{"n_kv_head": 4, "vocab_size": 648, "norm": "rmsnorm", "norm_eps": 1e-05, "positions": "rope", "rope_base": 10000.0, "qk_norm": true, "tie_embeddings": true, "init_std_qkv": 0.0312, "optimizer": "muon_variant", "lr_mult_down": 2.0, "lr_head": 0.00663, "schedule": "cos", "final_lr_fraction": 0.1, "dataset": "wikipedia_en"}
Each number is 500 + 25 x the weight over the matrix's rms, rounded and kept within 0 to 999. Layers, rows and columns count from 0. Numbers have three digits each.

# layer 9 MLP down (transposed), 704x256, rms 0.163, rows 555-591, columns 128-255
497544518496492489492499479482509513449463488480525503467497489485470490445469450520541513500535482489483475532519518498481512518511492436525503508493487518536466495446525490503487539474519498500489481531462524508496520524527483462489445555521503528516448486473530503540456521490518506477473550518536541459510494518540499503457466504505508498475467452451495496468494525471518528504512
461504508458499486518533500469483493510487429518501473463504502534495543518502490493481523508472504508514521499529468513473496537499536501550520507481482490475490499510460505454478518483539492448503475503524490505482529493533505455531492479470557462474426498493499485489501498488465495528526495508460489465504491537512455522534530493473504501476494482496518472543474512535473503480482
477501494540457486538484544506488524471488521530526485508482536510486489501477530515489488454502474466543515500534463501485496491492494506483496502475501508499516444519500475531508493466544458459521504459502509492518524500498500460518500481517488520500514492506538503492502498498518496502507499506488489507547510505497504474467483517461493493480522474539530472529472496507482465497482
513456507485547541485527516541526512536500480519506505465492479476538503527526503479492497487490457425487494505471495506520498476530494511515534498510584494496528550560515519555500523518510485541512512473491477530535490485513507510493480501454503509532494468502466458528512529493480498515498505485514497532467482460538452488507506496481530510515521528501501494466500503469524499482496
516500509512520500523508484515536521506516479467510501481534516527524490543480497499487510517472532481477490483516514496478480501507489488474463507514498497485468515491523514512496523488509484478490488512474518512484475490480502485463494508536456524527484494529481480506510489489501487480456505483494532509511517495491494514534524495514488471508508539471486464500523488496515497486434
513551527529472485512500447460532496498443498478485510536563550474518439541440484486499515477502511503500507501492489530528526475474460514515515528500486510529477481519492522539479499491503528472514518506528501496540482424505489505452507495468478495466508494537483466490487504478532460519462510497526531443525486500524528486518473463500497510479501492485498524476518489559483494493528
500487564521481570482523470521452478497530498505519498493507478517516529548516510512463554498491495483507481481478481501446517445503515448541539462480536452502478495505506499510488506542459498493496489507490526547452495467533494518475506540515471447525510503497482464486465529513471489486488501466570525496523520531508510520519523489512481482537493540484499479447491481480479479497500
522490494518515489459510476456464526498497506461469456479471517515533479505494535509465536451509511523467526519512525461533481499504504507501513514521511485434476483505489507516469503528458506508484507495485537525493474486521511507488546559484489489517477524457482519487475494466499501472506466534528519541513493528513491514498497527503499529523533491485544508507514489495542467524474
507486502463490464502503474515496516466553483552535497532510521496524514500483547522470497498491493520507492473470535477459495520485508534476465523485522483527536442510493478482497490535494498512469517493517572510514436464518512468502463522482458457520558526462539533526483480505483522499471439488496499500519488485494489516498500541501512566515518522464505508491461498534499494533503
463507468504463519518480523495516558501515515533477514517554474477533523532506510494499507477524420458506471464488486510511538484490527511531482494499508484511502468511541472483480501483519534470477506520482510487506516518536521490488488516531516470505490508495516484532492521483498499476490473472513444508512496535493504564498514497477484518496545505486516489519525553481497511489418
489486479509488476466484483556498495523506508488503526514504471506479514491486500507494487463532520476490505461486515519476528474545498524476525440524511497546534554467473500458506513447514480494454503537495562499469530450515521501476493507515491513513522469509512502496502521464539559507456453530527523500507515477487546472481505464498473502509539518506526512464488483508495469475498
491535556510453484515504506492537524469513517497469523507464515503512493476541492533454486516510498486525523523533488491505493529497472510481508500522512509526507499463510516488497498498480506522521504494513503476500540540497466533496491504495507537526495535556575483510528469550516511508536503511503500505504492491494516481515501488496507551498525489453512557452501521461475521508520
531482542493442440518484465520511516501457509501498481473463526511515531487514461507476501504534512503498502495502499539472536482475526488508499500508506518500511512493507504525552484481521477498501504536482507504507496496525470438493463501508530513547469498511497514481505486544491453515494528467505505561492496463489500480468460503457520458503548556491508449502532469529507500491477
472502497507490524483520521489542480504463480499542470485493455473481537525513527493522484504546514517495502512499515497496530457521486550501530480509448505553522520492519527512493518526430506521539494509541476535494496471522493532534521474457505501487496493480512500524517494521465560483541474524499476450563489483524506490465494469511450547523496471509468495486507508507524506486456
478495523478526530463477474481501478488529501501520474483492524502504521535502514511516486537498502503521466495506520495447527516492500488532484483464556475501509490537500468490530488474488529532507537546529479503493498516460492516527497532500525485535516492514505557482511502474485496499528509515523539476563499498517524524502509499494498488483463487469528519476524503510507512466561
514549483494445554509505554501517494445496510508509514505518506522463528509533498494508527511523509537477528460447487539498468523511483514494501536478563515507476497515528476518460483477488477496452477490525529455540497472530540524513464507480467516536454487544520491500539484509480535495495485431515494517520531495496522485492496513457516441483522503468486502488529493521496528506514
521549541504528484510492494506498486482453475456483462509477505491508489535488496506535479524472494538530490537462510476511499511457505536524481494493527482524513523486520488536527461522474542481505484465486497528525545507500501488517486529479484456466494487491491470476520516489523488507497465486478493487487482479484524501495479540514478497494475506543488488475513479537462465500479
512493475522483516507483516490499495497492485504476458499501520484539459541531498513511481519492484472499490563503500493473526517496465534509528506526505451504553501527496511498505505480510497512518514514477515524468496472509463484450489503498503456443489544503514477473497475510501495509567524507544508481534511506477546504471492477498503472540490489514528446491527546495465449557514
546450509497524464497522487495483480487512535462484519467524527506498481522471492541500481474500480503531478465515483496492533473522523482508495496456535509494514496548524532541473462492498531532487501523467538486508494474505509476555509467547499460493489507483503506465512485479487540475501509499500449523491505505516489521469506502445510494518444527499527565493536498518506559498460
523533463495401472497522473549510460527496504509511469511484490515472526493523494514470490480468494510471513506480497490512498508542429524538483534537523504491497505502511481508516482503484498507486516481483498469472491506512470474536468502480492439539490495515500474496493512512491537523483454470514520485512493489512502487486495545515468501512510475488504481512534510530469496489451
511491485529513494443473508486469469542508458507503488542506496454547518488507462534510507498531461474526511528512493497503507514453491536480507512531467489460508498524453501510495461492551443550495478528443486475480479498507519491541465511512527458508470468480499471510523497489474575511510485510519465536497538466494502504510470529502516515509511526503531504518530465508485521493516
504493492543526547486467503513481534510481509527493529487454481489487578454505490507553515492498493510519517509504490509481509509465498515476516494536530526495520485480492540446519528538523498476506499471502476530504532511511459544506504550542492457484501454535464502512517487500455523528501453485474499499501499519496485496559509475544507527507473506460508500488474516514460519510573
531525504448514457470491500489530465466476520493468477511502471474465512495528483507470519507501519503467524496522489514515500488487530475495531542487486510547518488517482519542515529474539533491519543475536523487467531513516513506503514523496535488465487548513537487492460504469470443473490509521484489524514459485468484472469516510508488496516470505511493499498495503516523548477491
462495509548451521528516495509502494501516481506542518496499508508484491514508530511460508463526470489529508487473472542493504497476452492538475497497485493516498505497514513513519500482482492507487492507482514503494537521480479527481469506467499461514481497483448493484512458490511491547520505507475499477513497459492528538547474490492478474489519504459476431495448533537541496514521
477494475528562471498473504524491523520527501446469514511473510506485530488499511496506512538477468516442517492528476492449499436507467454489483523495534461533505523527494502457496535494492483504508488496483472500520488523517513532481521499514481498521499514534514547503515527483511494494499515491453541521496524487543467495531522535474507465514507518496483464525521456490448524461477
454511534540475483461498525531581489480498504516520526469500467444527497518505522492440487501513473483501471485492460494534484462494517496532536507465479514506482503518479535496465482496539458502539492518504507487529469449523487469539464480494481494515495470477502491505494494527465540555541509503471495465509510524506500515501515471457484444493486486499499503481474546529503539534527
489523543478554501478530494499526486505532534469509527504482484472529485480501504492515504491479492484495479447532504459496484527502524511482499505475542496523532497495478517537501504544474529509515521519523508546490518517476509545508512506544552505455510498495458497462527493435477476464497500497550522501481506516498471492512480524485498509471559494509512491517495502482501500453511
486487502497514482496506519480480497500519489502464468468535514517557533474466506529453498521556492488492500485493540522523468515489488482528493526506553452486517509572507469476505510541473487521454537549512514511558494456518542547478489519462458476491518480461482482475481500463526509512480537452449456499519540469466555530528470474494445494484476502490513476514470505519467508535513
482495499471499508497485498556496492551509499465474497484504551543481513501575497549508520490497498532480466522539500507535513463502509540485489458529483506518488552460521501504483515519455489493517487507496517510549532463507491534548526493528505504510477483459477479480523490471519469514512531492525493480534479479499492508529489483484491544511485468534496491492512485499483475543484
487529462500422530442473506465507482487464558519510500474511492491469552515528461482495514494537482522485519510527474489494521503486488481490486500540516538485513498494469501514466520487458491490503511504537470486530515487475535478510478484517506502464519486463500503466510484485497551471519509474510480529493514480498499487482493490467525499429480493465486520499518543511525495524503
463477472460471534528491442478516493478464546469524493523482486514482490450480497521499490484489491550495505482445491514507523483515506520499479510527488453520462530482541502527466499473522504473479509530495512519498519489529463506517551501506493554516466444495505480522476499505515519494474548543500475541496458482497490500491516511532466506477528522553461492501493510512494480511514
511536485463450509521498455525449523516537484512501473517457493520497535510517496484544456451517469534503515479532521491534485569493537487475528493549512557490510519518474473456494498531497502521510506557502527491504555508472493504551481513553451508479492536499552521487512516530495569455515498476519522483531533471509476484480535490531464499519465484490509462506544490499518472475485
474499519499500495461508521481481555511500504506474485487494458517508481543490448496524506504464496539489509419461471531553453518459497489481514498473516469490466504519535464523440480515494526499509557471451543524519469499504491484516514572526530531453557495486474470478522498482498504532486484485536540498517539499496487473476472502482464491513519490457530507517504477470496510494510
490470492500483472482524528483516475496500524511533499468492463487485526478462459477504532500438510541488534493519439513491490472494548514492527540502484507480534530501515515481520503539554463525536499484462514491438492491565499473489572527503516501506532525449487513513483480513477499509518471523459530511498510442470488528503489508483425473481464496494514508525511494534476484531489
492492538518468477498498533515456514513467535490485464503519492462490494525463522535514469510475535494505504469448504520536520464489521454484503479446467515519542519513491520485469494480501559527536526490512464497534519501505500488505478487478485508526505496506530490554486547547504549477497534510479443505517494477523510562529483484510518523490518482474476501517497495507502496521489
533535549514523476524499510479475539490499514452493530515483501484517499494517509472468502500546459500537490482542473481490509491496504518524492512548483526502496529492497486489510498499458521479507493492533496513508537454466493533477516503515472496502493532505483469533524518480521485501510504477533548480517533521457537476580437478510490499548510484509536457478512452458512503502526
511527495503494477463505481484560526502498486465449473476513507508481486503537470494448499508485533526553512530481504478487555503502523527490489473494478530492477472495520479490520519449552506477496484481479510510508479473477479504455544463523469472495495514534489539497525516518481575497503499500466468526518515511491512502512440508531487522507508510457506534494533519477523514502505
# layer 9 MLP gate, 704x256, rms 0.0829, rows 556-591, columns 128-255
491487452479502498485497519506494504502523498463516505446485545523486454550557519476510480526475486521533498486507491511541461518502466496468474518494529493496503501499558524480493518509495550516516503506494479533465470512497463505515481521487470490466522507519521478533491529506490536486521539445485562460468502490501511492460517478450503500469528484513489508502492516484524485588511
536501502530521499507487511509446494522505468470473491513477479516494489527463483481492522530464460495464485513496481469522507561501541493529492493538487485531511514547475512475557553513521503498478500472420458458521482523531479501480486464496482498526491498518483494522494558505485507504493543479485458491511476498531537469500510492526557519491506528470489506494509533496528510545538
511440526509505510503517482509497518492496473464487509478470514504525506500526482495543497481474480484492510482483511479540509469501534520526509477480533471556447461518522472529496512471581504530503508501484494501468521494486518505491514510531491528541477511543485538516502515480506508468506470489544494487455465492516494492440504486462521497489495524487490486499449463497526467483505
524524477513502511513517526512450464451497500510485487534488533516519514488524528490470510531467518490522471497503505493494494560480508501470501500469538494498485493472559459473499503534560508501515443481517509509530516465471472484499547501509524537480496505486495510457504491472484491456513504458480487466526521517533523507492510489521474486536535482465532491489480484488537455499524
494511511508544521489513453454519442490509483500514495531473454465518485514476470483462481485501496488480453461485482518457508459470506538503487499521498488482551512492514485493521487535495550454503506518522454470531495524516531490514521518488529520488493468472497527515515510494528479532506507500502497495497502495463510459537525544499500484505503491496481473529494498497500471526533
512504516476524529503488482496477512490508497525504522533508525520450495493530515473486525534511461524508500487486492480503517484503490527521512491488508466480507529464523557457469535533487508509543483495503513530483508501511480513471560518512478509466490500545475497493513511513478475495466541512512465488529461501477509432511466523538579515482480548540469456517490495487520504522510
489493498449529502472502543458490512515490498540522468432500502547533537503535493496485516520465545446480506517490522479479430517477497520494478505522516503490492505485505522522492449473476489516524538502483508536475569521497514518507480467494540479482511529501507464547538506450531500484491497470485503476514508520496530505478494525499532497505552465512487496489505500516508447500532
505483569526471503532497488492508514566498525503539446545515490536471510476556532491475502499509494497503538571507460466512517477487503512471507529495493533510538478521511500536514492530479528483558486516491479510499513490510536505551488530503539488534550499515458494518513537497453506539521504487477508480502513490510543487498502488504471531444476498488501533516445525501490470500522
492471537527514492488488508526472483524473575520515522488490486472466524528489511468509495504500510505477457485508552524486475479435473498542524533512491484522499502486486503532468494490500494493467473522472499484447521495495549460493543461495538483488482462488498501505536528526479477482452481502514520549510484480523480526509479522481484461509528504498484502479552519503503562488502
517537535487444513500497490514479509484482506476522483486519489482501501499439510438393428520521499520453520504492513488480494498475517457489571521509522521556476509480509547536454518494473517538447484467502507544541520526513487508505517507500533501535486486511479492511478515477444462539479464517486506518465489484488507504520477543485495479509549504447451528509498521489526509503512
505514507529453474519468524534477460500508521525497462467500501494481490494489499483512454461484519500479488473538519493482499474555505462520506500513531496494522469491502524541501487448500502506489498500502555499448488478482502524523461502473505508497507477526500474522510462519503500528477531487514515495449482480484510495529498490486463509565520470508537529526515471502567488482504
516477518453474482504491494470503500439506532472519521482521512494492487514519490512465501487492486528495474500475533519501509476517432486481492475487482501492482496461496500525451479534534514496524508470466472509491500544508505473520487486540506494535507538518445514495492481510466485507489518496472491491475475501505538478476487485477497513530483537537484551503492458462536481509474
526456569474514523520539500541522491497476460468560533509510494482512469496476549524504550480528497521485465485498530509484483432451517521526531512519490511468495500498492505571492510482436490509523479500476501502511484503522458496495513518498506547496480484499465482489521513478471512417490480501493492455497465477529525458496505511493491429488456485450505500500535507539482509476500
528508502525512517505535491471541494504534537494477489489501475449498503519492464486493488488434471497501493504515478494484536488494462468479456499463510530521492569484477493492479507487506486542509461520512489530536494485480517474480507503521472486456489526496483487489491485515523497477497543518459481521477466505549510554535472513485471485519528459505495511479528498515518482500462
499515477484515531485527453505523549498497478471482487503503494544504482470488478499487509528518474523534509490454514509475508520535490518514523462492491551473500492489490516457498465553477465530487444493490483524518512512492517509476490447481521500481483542484524479499498520491483456470489538440459508481485496502534484493494498518518473526527494500476487522507458490515553492513491
527532513498510520525512446512537507490487486520459496519508530452530530499486466504511485541515518495535516481553509468462501465514503501500483539493504514536517482518518550492490475506535550499504506472514494445504522490513514452522491505474513510479500484531469500533509503487528520511566533503497490483501491523484499515521485515508525522520547461483486509550482484509511549494467
464479508504475490484483543478467491505451532486541505486521496574516484497537488494515519514507500499516500474541485517487541542486520474435479514517505482540491499483479511505464495521524524522535469508486477464488525502514492509515506509532522508450564480465492524498522469517523478496497481472473522475499484490547501497507517563508466498497505536506501524506527497481501447499509
500498485488512534479455517522458505458479496523493475523471499523471510508555507522490488510498507514521508507591540450490495515475466513524486511503514484512534485522504504471497485488520498489452561520459541504509491516519485502489472499505467516539494533482487507512483487477464519539435479534488491468494490485496489463512500480496499490517482522537478524509526503468491479508519
532536562601477514513529477493462493465521470478502534512520485477524494457461510527515473518495498546549502486495528535537503525514526526469495505459527454460512490527491528509492485507490488546507517495484525513512526489503460503516495501513442459518511505505457500491482502513486464473540515545525496485449483508525504484519523483493498488510496517464513500549522509509483537537458
490524482519494504487523492510499511509499497470514493501491490477489474455536488491487532470496514465502500540506543457503524513497475529511519537484484508460477470495486529506492515538480513518491523556492497518473536501528523475519458458538536474471527494483493513506498509467502482515473511517520510448522496503482507520510484511519490518571490493485572496516501490458443486539470
555516503483510473485515481500498477487499552470476529503499526458467536500501514526524512536537526535486501505519471523475514482446435485484482480496522508547502518479474476509521496527528539464534509518494441531428476507483507512468507559518477518478491498480524494501478486490514497495542482503522486539464519492488524511517475473507514488479522497471482471492511467528503479517467
534492525547503534499514486519474488537492517496504449537507512509473494512526549508527481476530535479522531536529514517527520448473499532544514481497505495510502524464493459529501468543507483539505539495516528517494527525480504527452500517527513533551454542511437503484513514519516499507520491524455522502517523509520488497538494485518457501512540489497504525534489456515510534497505
520522495513521472518520471520491460509476484518536481547470499527515473476493486472496525493479498523525491478504519501517469471540481503509480466542509497519522524494498496522509520520498524512500476515488500495495497524506478533503479521516474483456472500476503463532497474514469488531486501479486538439490566493511496505513463495507549517506510488529458514513467499492501500476544
459539516505484496515502465498502469469497463465502531507513522510464533492541524529526519472460489511500491501512530529507503495469483480508506490491509462529511474477496554526475532489495529501486492500507490483503481557474535515503479477544513510465493497511473521501508486485514455529504505545470474501500530482455488502530503498537472524493490498515516507488520492501511480538510
530500489495481512514518493485504506518462476481482479505499470502537485528498502474477482520488495469519488485492522514481530526462510483497508514499519518493480528497507483533554508473492513522484560467510509493513545543503498524513496516502470503520520508480498541541499495485526479509490567489478525558479495506499515489545525511504510521523482467521527517497476490527502490502471
540476466486522459468533457511459483486519476481501483506509533488487520515456501524514516515484427469535536522493509468548479512503484523532494506472480499518511500501515497555472492505522498501529475488520509499492499494464532481500521462528533469574502512523480484524497498445447525490496509477477538469489502453523490488552530495534465517562512523495497481515471508500530509528498
487490555484502521486525536474527524520466520450477498468477463473517492468502526506510528499473492483477509517540561520484506529536535516440478473487531437451480518486545505537474551507496502508465540517457469518522499496522537479530490492504514514468462465458495478489452504525470497525516503527502509499460514495472443504493516481511463463534477539482511524489486509445537507466464
517522490533499547539538512451494473487548543471507539464512488480525509495559470511495537492491500511517510522536484505530513518529486499526474498508538533534482506494498516537511470492510515524483530533500485510516506455503522467496495503452463524506491517543462461518483497509465521551495525526517506492530509499491498482517515522508489558516501494524456495535528459527511446468482
525447554468518485514492464444506559511502481460473510520528479522536470509509462447485477509485526506506509523510499490452522541463522508522474506514484498478454501464517509476492488479483508521492475506472456511478469557484523556496523495528503526516481469504512485518468517465513526477450479524504490526520478538506508526516477478541480461498507468469460503517536483524523434500511
511505511507512496534505484478478519518504530508472522471528494457532484522472510517527533512465456498502516550499486487514461476488469489456502505511503517520544479502517518512482515478525481507487484487510465498456515499462507516515517492502525466490492521497493513478498434534489465539539523484539525501543530495475493497506525481494497469477533466469515465504470545499494514467508
490488514527559454494525524439479531491506499488521503529499542496496505567481536508465551545497526476522513489504437546511496510521498485522517499470520463444480504523501481494502468470488508495482453475507479491514512482517502504491526537501513502479523523483461455492482489502509568487493523490552495473477517504468515520477448516459510518497473486439497513553453516514476507488464
492509476474504536491489548479505546504496550494525492485473500454512505557474485547458520546447507498533498537493493510478539419488465479494502479465476459512467512455523524463474459484514513522527461477492494504500491494487485466531532512525477487464480449537521516542523460498491473481523554541451457503464498524495495458503504519519448504496507498498530505496547484508497484532474
484478497496513516501485519478493518519494449516509559480468508470441472521487467486504462509508483499503523485493521489515465504512482509491528522548532512526507514501493517499502445513479453503495545497513522515503518523513508517493458475572494478454505486484511528489502493479528452541514462460475483501509537498483510565534507515474520538493489466527461548448501476512500479526497
501510491486463512528507503476524504485560488504468481510479520484493512525461477466508526550528469493458530525521465514508497481493516500529505514535498511506504489472507454521467481515527518497490452493472530513447499487521517524534512489502536487508536513489528521462493469491475524479485502520487551497506511487483468467504498505466515487495472486519497511494528530520489452529512
539514517575527511487523506514524463497513523482493533513488489544426456539520535484467527521525502462494480492504548508486495504514523488509519492507499495514508521500495477502512490466490522501503518493501531471459520493499478454478525509517492506512538492482493491528503492503498508486511490472492547521483526507524549470551504503502518523457473492499503486510519510534466426524525
534462503477515544519513498489511475515472485501506525498521523479510496516543501518524476503451514516468505525511467493466525484477521469525462518539517512478506530548528518495483494518545512482514508532549466530518508502568491496503566461477532518475528538477482482497497496504471506504541504490485502460504519495527444508483475523561512531490507459478512471543506488481506523495518
# layer 9 MLP up, 704x256, rms 0.0882, rows 556-591, columns 128-255
550525510485459455503518492502533503526486526502530495533473526529495550502494519478498513458477507504457515527520534482481483464507498521486537505543493499489506492536520523530508464531544456475420472507499498447488484480520570490549492460538553440494498492524480527505513518488537534510517483508509506504516524514491513503514496561525544494483445510456525479515512514490477544434490
533478490513477508502512501434509496538478495536511460500487493493502504507552483502525460499482470506487548516520463459468509544481515537465530491473455518496489503498504491501477549466503477528497487524504495490554494513506491486474501531501515509454432495512519445491515473527461549508508500463529514494546515501465503425533499461496519486484495488548475476499503493524514486470469
473501505446517467491471497486528493472496494434519473545560456497497519516524465507495479505473485484506506496473498486500531546514512553498490499505478517511522543476521486527503490513495495520497518559499505502527474485463495464484546504516493501500532511500508543492476518489528471500505519505463479512454452537458453504528483513547466510427488484519542500479518510498471494511482
473509514478493518498515464513492500513521514511493503513485504463518482520520458503508502503538527471538515468506504543490467464528489499530524469509466529483519489515499527508471491519502533499496513488497466466535462502525512530499498484497537466511525467499464522501504476516491483515489525513488505512497486519492486539526536475517565536523493500524521516469483553467510509505470
491462418528487488503505513499494459525535494481504524499533483549461480520496538511519513439510481486499488447477556505508474494515536489531464559505501539478507516472497471476533493482519461517498488448520469521515463507563486478520481496512507506573520499507477474546535503464444508532506500525479512507496492506485469488521564480546501524487520534468505489440496514507515471478525
531541510527509513517487505480484495458478514477473502491516535504517528520523483492500516531552493514566515457522489506548459525475502479511478508515486532483495529509466468498506461501466479503499506506502477492532507519527462453487534532479544483507445472502509502577511541464524494481494515529495523534500484495494502480520500507549546502514484438497519533479507534509520463466526
499487495504484510521516520471479483527537521508519458494532481505469507499522498439494520526463525518484541431494468522519497491481518497506517499496466490528524527472525518511491466482543501518493457509483499507539524482513482487521497493514562487459502552537497482512526508479511501478494511487535514476504484480530507538494488498518468502522520490538433461490474499516492555552490
493550540508467485471485541498533527483458505478535543467506514535487499501486541514486523475503493498537484504509432543555468505504497538523531490530489524442499447528492488522529488488498495472492474454476484464501492570555458489485485469475521496558531503524495499483475544465509477521498513536497483491519521473549492545551489483486503520511445528487482511498518496518498529506475
550496512461520492500518447553472494499486485553511493510517486515520480511492539516498474497469513484503510502497487511470505499517483500493491494520510508495511472497493463518520528526479508489506515477512492507540468544494493487538481525488490487524503508526493496501474514538458506551510548506468470559541484513496513509494510492526488510532518516482556476462489465453465526475520
493460489480540504497462509455541477504525521528496501515540515484536498489519486470499511521520535502473555487504490504492477496509531528523482466516509500509481508516521463530517478522517494503473501527484465481498552570485466528450455493490499505511455526483533550447526525475510440489541529499493457538527480534542480503532538498507562508509466493493496453533484498497456498507483
495525499508516493490509485481483499475458514516509525524433490478503471503481496470506505523442516473496511450529505495485493500511516531509484488501498489498496509517526489482454524542534502526492476486504509490551512494516453522500467500475454525476480507494474500577480518480511524532469524487507512481493508492512479473485532523502517474475528536515470458449500506513501459472521
517522497462487489487511514531505462512515477500527528518478449487511487479519493510494492497570519465508507455459521508505515495475522495524502489528523523525518549471505456494514483529556519540513514462518482458488493520534477498509502496519497539493508502506468460484482498537501537534481459472513492459513485514517525489506529516494465513464462513508489485558509535469487521509481
511475501548487499499477457519459477511558505516447521492491509526500498482525502471531444501501484518500498471511496493509507524497516539522519465521503542521496488462506525455509455462477483513492537493475493539488471485488534486511483500446473538517520499525491494497516536471525514487497498552494482509563537484520496514490529510514497476485529510497441484517472490504473484501515
483557519534524493502495509493512519478512474529452486520497515489514566524504509519539489529483502509536492519530508502511463507500506513524471476523492518477481521532468501475441471531489559497515483532458517540480495518499478488483515523507438517497534525474489530514492487482501547513484494496555497524507458488445526501515514516480522531509519552519505526519506531466495545497524
496456487566528503495498459492531514443524492476500484509496500484525492525479525489556507530478520504495499463495507499483478496455525489450508465473504478515510535515512494494517483525500473520493472451463485520530451467443479485540451481474522501502504493527475530474460502535474494498490488483468473525510481460512526480510564455507478493496507509512484496566479478447522506525429
483494453522458487458508496503481510519496511470511512538521478514483476488518524508487494482486534488494494491443480526498554502549516485512484498506480520515515450520481468517529484512542525507482493480530521521491536455466497500532485509533464517497447529507521530454496522491451534461499494523534495480488485470511489473499492477466483468509447467532522455442531493506500512462499
489472460493526494502518480511490496493562502489476476511490503495468487470501512491525476529529503482521482516518477468498499483535535457502516477452493540446489491530517497510472496509524473497489515491491491494494523533455505534520500478535471508521501510551499530523549518492475458501511494501484475498515507515502499513496523519504497489483527501511490506482464503498443510465514
519515504462478500540498508477517452486473505561561486473488492509499509509489511478523487514460525490485498500504551467503460542471456523475499490539476485520498495527519529456463544525522479501500510507508463497459498508466505516498539513498513542513500484530511445487503453558559495472525520512510506452552512509528531524474449487492486504466528494512507499510489499497500531468470
481490529479471495548469516486507494505506490482530472477538522496504543477488494506487474496511492456510482505487472497493507476514483477495481506528521485480515491490555489537510507533482482505472487523503501452512549478474522507529545498499534478492498540485506538518510522469490518565488499489511491501527474476487488470471476532498493502530525515510521522563475510541525511514500
469485515500520553461495483504507505507501492496487519515469485515504506513521507455558480503534544502500491535511526515534494527478474533509494520510506490530501513528479498526519485511497493489518534492542499515534503485511497519502524542471502500482491501504498510541504528470476517542498525506513498540500489491504504536506467513497480506465502515535533497502521540476511553498500
467470536495499444490512460487490544514484519463467491476522554489544521505492502476514520472550502466477510487478457505473516465532498458519484536505500547470514507460489498477497497506464462474508505522514485513459541513516488490464492499482542490501494514483484468473518521497497553474509505492491496545481488490540527539503537533523521513492563491518536501501487516432491549480493
482455480477460489450513501491493493512498487470507506470475457517534502516487498499551528537524485532473520446475547450464471535485529495485555520470516516490503470524494489481518512472511478479518504469491486522510491524475538509458482498512515526497514477539498511482522513492469533504520473459504482488561486494464509517482502540504494489499522481480522496479452510530530477547507
500492501482526480502501444524482469504489492503475497503450541539502465498483536518502487493467483481482531508513518492491496498478533514542504538491545509492482522469469515525466498508507522540533502510509533484477447457456556478498491502538486500475536511551528485531523514488489513523480477480511510503486444479523529468480522496544467515477478507482470514503524479488526497489532
467487537503507522471555494473454513481489489491474509498482543515493487492489475484484517504465492500526527539498491510520469523487490502564509506514504515482526468476513528486508517516523540480488468485481522483498453498489496447498492466515547487528483538496482496483531521527532504496504529536532464570458512443498496473505517506500468511503575465491498492485519511471525490486576
477477539518519405480473519505453529489475508521535511494511499465494516475520463543520479473515489504479513475518485528527504523475503512500495472478515458495478481509464533484529508537498459526528535529458505536507488471492484548513504524500483524474488519485514480468516485473476535490493490493482481519523497483481508499497424456510493532507493518532472470491453480480463499492475
512456495543519506534538519509494505511511520540554474493473515496516485472505485523511484496481470502498500510543466474502479522540481509528515520545479486496482501497482481488456491532511504507500521510513523493529471532491470529511501509461556500469479534530529429500482447513498521483522507491545464489509468520479467544488512450483548512487505488487568496521514520495484475453492
461512458503508471486545493467515506448467506510537465515508517459501511522447530484515506525487511478522460528445484520535515487429445522527500530471521494524514533469445518508498514494449482512462513513510490477498515497497511478511530545499460483508537528542488492520532480522490462521501516442510452497506525480515525518483438512501492536528479530466510505471486535509491495510498
500492507494509530503452515503500494535484461519527469521538527494534466495493509491536498508489503470520499490467526508525486558502504499469475488501494527490471504524499531485503458531514483472497482514507495471501515480524491540543550522480526499493508523498487536523443472524487492506521489485477492509504518535539510531527519458479487463503531519508489510472478492505533547519514
525498494514496510534498542503501500510478494486481496524490508557515462527458526494487488535496501473486473482501491541525503538507507491495510505492509517483502478496522465470501511508550491478467467479478493519494495503546461504472492508549472591528520493499510498513495493486481486551467499495529524425510516447497487492530494480504505472538567493517503517503497531478474507476504
501478506480485508495494488531500507480493475498487469498482500493493508535563516465564516509510490501494498486491493509518494482494530515503543501507487513462453516497524531464527505502499505475525499504505486515512523540534517504496461477580524488491490481530533474461508476470503504487535493489492489500489524522555479530485455489495468490539474460457475514475501493499518525483534
482527531456479480496492491513506492490562514526500512508544498512551486540538544473481498487474462505529493539469508491490488501528485495501525472488536503482499471465519494534495461503489520491482498503521499508488507528503478542507497513467523474527496519487516520473500463532497516523507456563500493502513516528448519470491469478475450524495505501464487521545517467517439490545495
486538506473537481522491463484473485492478541514518457497447527537493473459461488497477542511488451477545537500497512498509493476481453477483442490492520517510534495468480480488507494479500498459507471530478480525511543536498468485489528522484479501499429492505530536472487485458473521480480550493517449536504508479489501546504485507479462482492490509505494490511456516535537504468507
506512534498529502484512544469490524474477469489467495454482494522520520471461498548476514540447498512478518497497486488520518527519521519510481481538472475485495543499525484506516501568524542457519550477511511505467477536520470474492520457463507523554523537522513543540510529537455537456507497508496485510539492479578521494494507470488495479470505522498482446528455469500508522509462
507520494502479528510549511459540460509520466496504514484520508470512510433502467525497502485511482531503494529530512519488509474492498525479483504508526481477505465499531519517468519465494470453502536463526525492517522548533497462505496509460512500525547526499527532455489471498516466543503419518487488510499512473510502520467511521486490511535494472507527474453513514505504520530530
495548504523500473487519483502529488462516502459476526495494501520536460514531483499464522486464473484484521485478525458545462496487451504507497480542482503540436502528549482538503443482500507516461509525505509503485529526532497509475485471492500487519500511495500518562512536515503455519525454516501538498538515481432455486464464485487527526475498517500478504529513560510493430512531
526531466513485485531503523531503531516500468535512448475548495527523520467461464464449521471479501495503525505489459518473466495482494507491509491513520548498473525476453538502504508495490428463454502513484493522529480484524462495489479525520505493502526503520519509552474460440472437482493495521509522536537520537509492478509487544513491525489512536459497482486473522544491480460476